From a checkpoint of a small transformer trained on Wikipedia.
Size: width 192, MLP 640 SiLU, vocabulary 2048, 15.8M parameters.
Each number is 50 + 15 x the weight over its row's rms, rounded and kept within 0 to 99. Layers, rows and columns count from 0. The size before them is the row's rms in percent of the matrix's.

# layer 12 MLP down, 192x640, rms 0.0585, rows 104-123, columns 160-319
095:42 50 49 23 51 62 51 30 99 49 50 11 42 45 49 51 49 13 49 75 49 31 51 50 50 34 71 50 36 37 49 71 68 50 69 50 50 45 50 56 55 50 50 50 36 50 50 50 90 50 49 51 42 50 36 50 62 49 27 50 51 45 50 50 58 50 62 75 42 47 50 35 50 50 49 49 51 51 35 23 50 50 45 75 07 50 61 50 07 50 47 50 49 50 39 56 50 50 49 42 75 41 50 50 58 49 50 51 49 42 48 24 67 50 74 47 49 52 67 32 50 64 50 80 50 35 64 50 58 51 83 33 90 50 50 68 87 50 72 50 50 26 49 50 49 49 70 00 50 50 35 50 50 36 50 50 74 54 50 51
099:30 49 50 48 50 16 51 18 59 69 50 18 98 37 50 50 51 55 51 77 49 95 51 49 50 99 50 49 76 21 51 20 52 50 43 49 49 70 51 73 79 51 94 49 28 50 49 50 42 50 49 49 37 50 22 50 50 50 69 49 51 57 50 49 75 49 67 56 30 43 50 56 50 51 51 50 49 51 31 63 49 49 31 74 36 49 47 50 37 50 30 51 50 49 71 49 50 48 50 60 58 99 50 50 77 50 50 51 50 55 36 44 54 50 44 25 51 50 09 58 51 33 49 71 49 68 40 50 65 50 45 32 59 50 50 60 66 51 45 49 50 85 42 51 51 49 42 38 50 50 66 54 50 50 50 51 35 39 50 50
093:57 49 49 24 48 97 50 51 72 14 50 49 48 79 50 50 49 21 49 18 49 56 49 49 49 64 47 51 57 29 49 50 71 51 78 52 50 45 48 45 17 50 39 49 46 50 50 50 61 50 49 52 28 50 37 51 46 48 00 50 51 32 49 50 57 49 15 41 61 90 51 34 50 49 49 50 51 50 30 70 50 50 12 22 60 50 39 50 15 52 51 49 50 50 51 25 50 51 49 02 43 66 49 51 46 49 50 50 48 45 27 23 75 50 75 46 49 51 51 59 48 63 51 68 50 27 70 50 25 50 89 64 20 50 51 19 76 51 34 49 50 78 54 51 48 50 41 53 50 51 37 70 50 45 50 50 66 75 50 50
095:33 50 50 44 49 28 51 54 67 71 50 72 77 53 50 50 49 22 51 31 50 48 50 50 51 04 64 48 64 68 50 73 28 50 70 49 49 97 51 10 52 49 37 51 30 50 49 51 07 49 49 50 62 50 55 49 61 51 43 49 51 36 50 50 57 51 32 57 57 40 49 34 49 51 50 50 50 50 52 31 49 49 66 73 33 51 50 50 62 51 47 49 52 49 55 73 49 49 49 60 18 47 49 51 18 50 50 49 50 61 62 23 36 49 00 49 49 52 48 30 51 47 51 28 50 40 36 50 59 49 21 27 46 50 51 38 55 49 00 50 49 66 76 49 51 49 83 63 51 49 50 57 50 38 50 51 50 97 48 50
105:59 50 51 38 50 59 50 99 13 00 50 19 20 36 49 50 50 64 50 20 50 00 49 49 51 56 52 50 00 16 50 76 53 50 28 50 50 13 49 19 43 50 21 50 50 50 50 50 66 50 50 50 45 50 77 51 38 48 73 50 51 45 49 49 36 50 44 51 67 00 51 50 50 50 50 50 50 50 53 83 50 50 41 39 45 50 40 51 42 51 57 50 51 49 31 29 50 49 50 43 26 34 50 50 64 49 50 50 50 71 85 51 13 50 47 77 51 50 34 80 50 61 50 28 50 13 26 51 64 50 24 23 52 50 50 64 49 50 34 50 51 11 33 50 49 49 60 52 50 50 47 12 50 47 51 50 80 47 50 50
099:50 50 51 54 49 33 50 84 92 69 49 63 43 42 51 49 50 52 49 09 49 31 50 50 50 40 35 50 53 47 51 33 62 50 71 50 51 56 50 22 42 51 55 50 31 50 49 51 23 50 50 50 46 51 46 49 78 50 49 51 49 33 50 49 27 50 59 36 62 72 50 41 49 50 50 50 50 50 69 41 50 51 34 49 25 50 80 50 69 50 31 51 50 50 32 72 49 48 50 68 37 19 50 50 40 49 49 49 51 56 58 48 41 50 74 39 49 51 79 60 50 81 50 38 49 47 69 50 38 50 31 59 14 50 50 59 50 50 18 50 51 13 59 50 50 50 67 67 50 50 57 48 50 62 50 49 32 22 50 50
094:84 50 50 33 50 55 50 56 62 58 50 94 85 56 50 50 50 10 50 64 51 70 50 50 50 66 51 49 61 54 49 23 45 49 72 50 50 62 51 86 68 50 31 49 52 50 49 50 49 50 50 50 54 50 50 51 50 50 97 49 50 33 49 51 65 50 67 00 26 36 51 40 50 50 50 50 50 51 68 99 50 51 39 63 39 50 00 50 69 49 29 50 50 50 00 50 50 50 51 24 50 96 50 50 27 50 50 51 51 25 48 33 51 50 34 30 50 50 29 10 50 59 49 52 50 00 67 50 90 50 72 49 34 50 50 68 52 51 32 51 50 49 14 50 50 49 60 33 49 50 73 44 50 72 51 50 36 25 51 50
097:25 50 50 49 50 46 50 80 54 19 49 49 44 60 50 50 49 44 51 23 50 37 50 50 49 05 59 51 34 73 49 33 31 50 44 50 50 56 49 00 48 51 66 50 64 50 50 50 04 51 50 50 06 50 93 50 33 50 25 50 50 45 51 50 60 50 51 94 20 55 50 36 49 50 50 50 50 50 19 80 49 49 13 59 80 50 29 49 46 49 49 50 49 50 88 96 50 49 51 67 75 72 50 50 71 50 49 50 50 82 33 27 18 50 32 43 50 50 15 79 49 64 50 56 49 83 72 50 35 50 40 30 40 51 51 56 22 49 99 50 50 28 00 49 50 51 65 38 50 50 67 33 51 89 49 49 39 47 50 50
092:44 49 50 27 50 47 49 99 32 75 49 89 22 16 51 50 49 07 50 45 50 25 49 50 50 65 52 50 47 61 49 70 67 50 53 49 50 54 50 67 47 49 51 50 42 50 50 50 44 51 49 50 40 49 69 50 43 50 45 50 50 26 51 49 54 49 64 47 40 56 50 82 49 50 49 50 51 50 38 85 49 49 48 11 60 50 90 50 67 51 24 50 50 50 44 36 50 51 51 37 50 13 50 49 87 49 50 49 49 33 34 44 63 50 00 30 50 50 13 60 49 26 50 24 49 66 43 51 85 49 53 00 99 50 50 35 36 48 33 50 49 00 68 50 50 50 50 59 49 49 15 50 50 41 50 50 70 71 50 50
095:35 50 50 72 51 73 51 56 17 52 49 54 82 22 51 50 50 39 50 98 50 72 49 50 50 46 63 48 50 86 51 51 34 49 77 49 50 74 50 32 28 49 43 50 41 51 49 50 77 50 49 50 33 50 48 50 53 51 35 50 50 19 51 50 65 50 49 18 35 35 50 19 51 52 50 50 50 50 32 18 50 50 41 31 43 51 15 51 76 49 37 50 50 51 61 33 51 50 50 27 62 35 49 51 59 49 50 50 50 45 68 35 86 49 33 99 49 51 49 58 50 50 50 37 50 29 41 50 67 50 60 53 55 51 50 39 63 49 92 49 50 24 26 51 50 50 62 47 49 50 40 85 50 48 50 51 41 54 50 50
107:70 50 51 50 51 56 49 68 32 66 51 37 75 73 50 50 50 62 50 70 49 73 50 50 51 78 81 50 81 46 50 29 38 50 37 50 51 55 49 26 46 50 67 50 52 50 49 50 40 50 50 50 99 51 49 50 45 50 79 50 49 66 50 49 22 49 63 55 52 23 51 00 50 50 51 50 51 50 81 23 50 50 74 39 57 49 47 50 58 49 61 50 50 49 75 56 49 49 49 13 38 52 50 51 49 51 50 50 50 56 99 86 41 49 56 74 51 49 17 64 50 33 49 20 49 52 41 49 78 50 60 35 68 49 49 46 09 51 45 49 50 53 55 51 50 50 55 99 50 50 95 30 50 48 50 51 53 33 50 50
095:46 50 50 19 50 39 51 19 72 58 49 58 37 33 50 51 50 65 48 46 51 39 50 50 51 12 25 49 55 95 51 84 99 51 66 50 51 22 50 66 62 50 93 50 64 50 51 49 59 51 49 51 31 49 64 50 57 50 37 50 49 74 51 50 11 50 31 32 90 50 52 36 51 49 49 49 51 51 45 40 50 50 71 39 99 51 53 51 38 49 76 52 50 51 60 52 51 51 51 65 68 22 51 51 42 49 51 50 51 53 72 80 59 51 28 30 50 52 48 25 50 67 51 51 50 37 48 51 58 50 76 54 52 51 51 18 41 50 36 50 51 27 45 51 50 50 65 91 49 50 80 49 50 48 52 50 65 72 50 50
095:19 50 50 43 50 73 50 42 82 89 49 76 36 00 49 50 50 26 50 35 49 31 50 50 50 07 41 50 48 56 50 56 61 49 44 49 50 63 50 43 76 50 51 50 17 49 51 49 26 49 50 50 99 50 41 49 68 50 52 51 50 42 51 50 51 50 67 48 16 57 49 32 50 50 51 51 50 50 28 04 51 50 35 61 23 51 22 49 33 50 70 49 50 50 64 52 49 50 50 39 42 40 50 51 40 50 50 49 51 37 12 42 39 49 72 83 49 52 72 51 50 68 50 39 51 79 90 50 52 51 69 11 00 49 50 57 57 50 34 49 51 88 45 49 50 50 29 11 50 50 51 42 51 67 49 49 82 95 50 50
100:62 50 50 07 50 69 50 59 74 41 50 52 32 39 50 50 50 45 50 69 50 80 50 50 50 25 54 51 38 59 49 97 92 50 56 50 50 59 51 10 75 50 57 50 45 50 50 50 62 50 51 50 15 49 99 50 54 52 39 50 51 50 51 51 72 50 91 32 50 53 49 53 50 50 50 51 50 50 30 37 49 49 43 59 82 50 65 50 45 49 39 51 50 50 56 00 50 51 50 55 28 15 50 49 66 50 50 50 50 48 93 54 77 49 00 82 51 49 24 56 51 20 50 52 50 97 89 50 64 50 30 92 64 50 50 80 36 50 80 50 50 57 82 50 50 50 57 40 51 50 64 75 50 40 50 50 50 35 50 49
094:54 50 51 35 51 35 50 28 37 52 50 36 13 37 49 49 51 61 49 35 51 42 51 51 49 11 00 50 34 58 50 28 29 50 46 50 49 70 51 64 42 51 17 50 37 49 51 50 33 51 52 50 07 50 69 49 36 49 73 50 49 52 49 51 47 50 52 51 56 55 50 28 50 49 50 50 50 51 36 50 50 50 69 64 09 50 41 49 00 49 58 51 50 50 60 54 51 51 50 43 65 45 51 48 41 51 50 50 50 32 55 48 76 51 26 62 50 49 76 97 50 54 49 53 50 14 50 50 45 49 88 44 56 50 50 35 62 51 39 51 49 03 00 50 51 50 55 23 49 50 42 51 49 57 52 49 45 05 49 49
100:35 50 49 47 48 53 49 37 20 14 50 15 59 32 51 50 49 25 49 67 52 97 50 51 49 55 43 49 54 47 49 38 65 50 66 50 50 63 49 49 54 50 56 50 67 50 50 50 65 50 50 50 82 50 20 50 55 50 77 49 51 39 50 50 18 50 46 52 43 54 50 72 50 49 48 49 49 49 43 29 50 50 82 44 41 50 40 50 56 50 68 49 51 50 35 64 51 51 50 57 68 49 49 49 33 50 50 49 49 34 73 32 99 49 66 46 50 51 63 48 50 87 50 99 50 60 40 51 54 49 81 64 59 51 50 46 37 49 65 50 49 44 52 49 50 50 18 57 50 50 53 47 50 66 49 49 89 56 50 51
108:81 50 50 99 49 54 51 70 10 19 49 33 53 73 50 49 51 27 50 50 50 99 51 50 51 35 13 50 58 38 51 43 71 50 62 51 50 99 49 61 42 50 53 51 21 51 51 49 52 50 50 50 50 50 58 50 38 50 28 51 50 69 50 50 64 51 61 67 67 29 50 55 50 50 50 49 50 50 57 36 50 50 34 16 51 51 48 51 67 50 58 51 50 49 45 71 51 50 51 44 74 37 51 50 79 50 51 50 50 38 08 55 57 51 07 37 50 50 27 41 51 26 50 51 50 29 34 51 20 50 58 29 19 51 50 36 26 50 67 50 49 99 38 51 50 51 30 27 49 50 65 41 50 54 50 50 26 30 50 51
114:49 49 50 49 51 51 51 49 67 73 50 57 62 38 50 50 51 69 49 33 50 74 51 49 50 69 07 49 61 64 50 64 76 50 25 50 50 56 49 50 70 50 51 49 43 50 50 50 55 49 50 51 60 49 54 50 32 50 69 51 51 00 51 49 47 50 91 48 74 48 50 63 50 51 51 50 50 49 18 44 49 50 46 58 73 48 46 50 37 50 43 50 50 50 57 60 51 50 50 66 48 60 49 51 48 51 49 50 50 46 50 83 48 50 46 80 50 49 88 83 51 82 50 53 49 60 31 51 60 49 07 84 27 50 50 51 19 50 47 50 52 49 63 50 50 50 13 41 52 51 63 81 51 42 50 50 24 27 51 50
100:39 50 51 35 52 74 51 02 53 56 50 19 67 18 50 49 50 51 49 55 50 32 50 49 50 20 71 51 09 31 49 73 88 49 35 49 50 35 51 47 22 50 36 51 30 50 51 52 55 50 50 49 22 51 37 50 70 50 73 50 50 54 49 50 28 49 99 47 26 45 51 61 50 51 50 51 49 51 62 67 50 50 64 45 25 49 77 50 33 50 56 49 50 50 36 54 50 50 50 51 56 79 50 49 49 50 49 50 50 49 83 18 13 50 37 99 51 47 89 81 50 61 50 42 49 37 51 50 35 50 60 46 43 49 49 56 53 51 30 50 50 44 92 50 51 48 41 80 51 50 45 76 50 25 50 51 62 82 49 50
101:62 48 53 31 51 57 50 56 21 65 50 00 64 58 51 49 53 91 51 33 50 57 48 49 50 58 21 52 09 53 50 69 41 48 20 51 50 40 50 81 19 50 36 49 73 52 51 49 50 50 50 48 58 52 31 51 38 52 45 50 50 61 51 49 26 49 43 69 41 60 48 50 50 51 51 50 49 50 36 41 50 50 38 35 39 49 35 51 44 49 82 49 50 48 57 60 51 49 52 24 35 04 52 49 21 51 51 48 49 33 49 74 73 50 72 46 51 51 73 96 51 86 49 38 50 49 11 52 12 51 73 33 37 50 48 36 75 52 21 51 51 62 15 50 50 51 60 29 51 51 70 45 51 48 50 50 48 52 49 48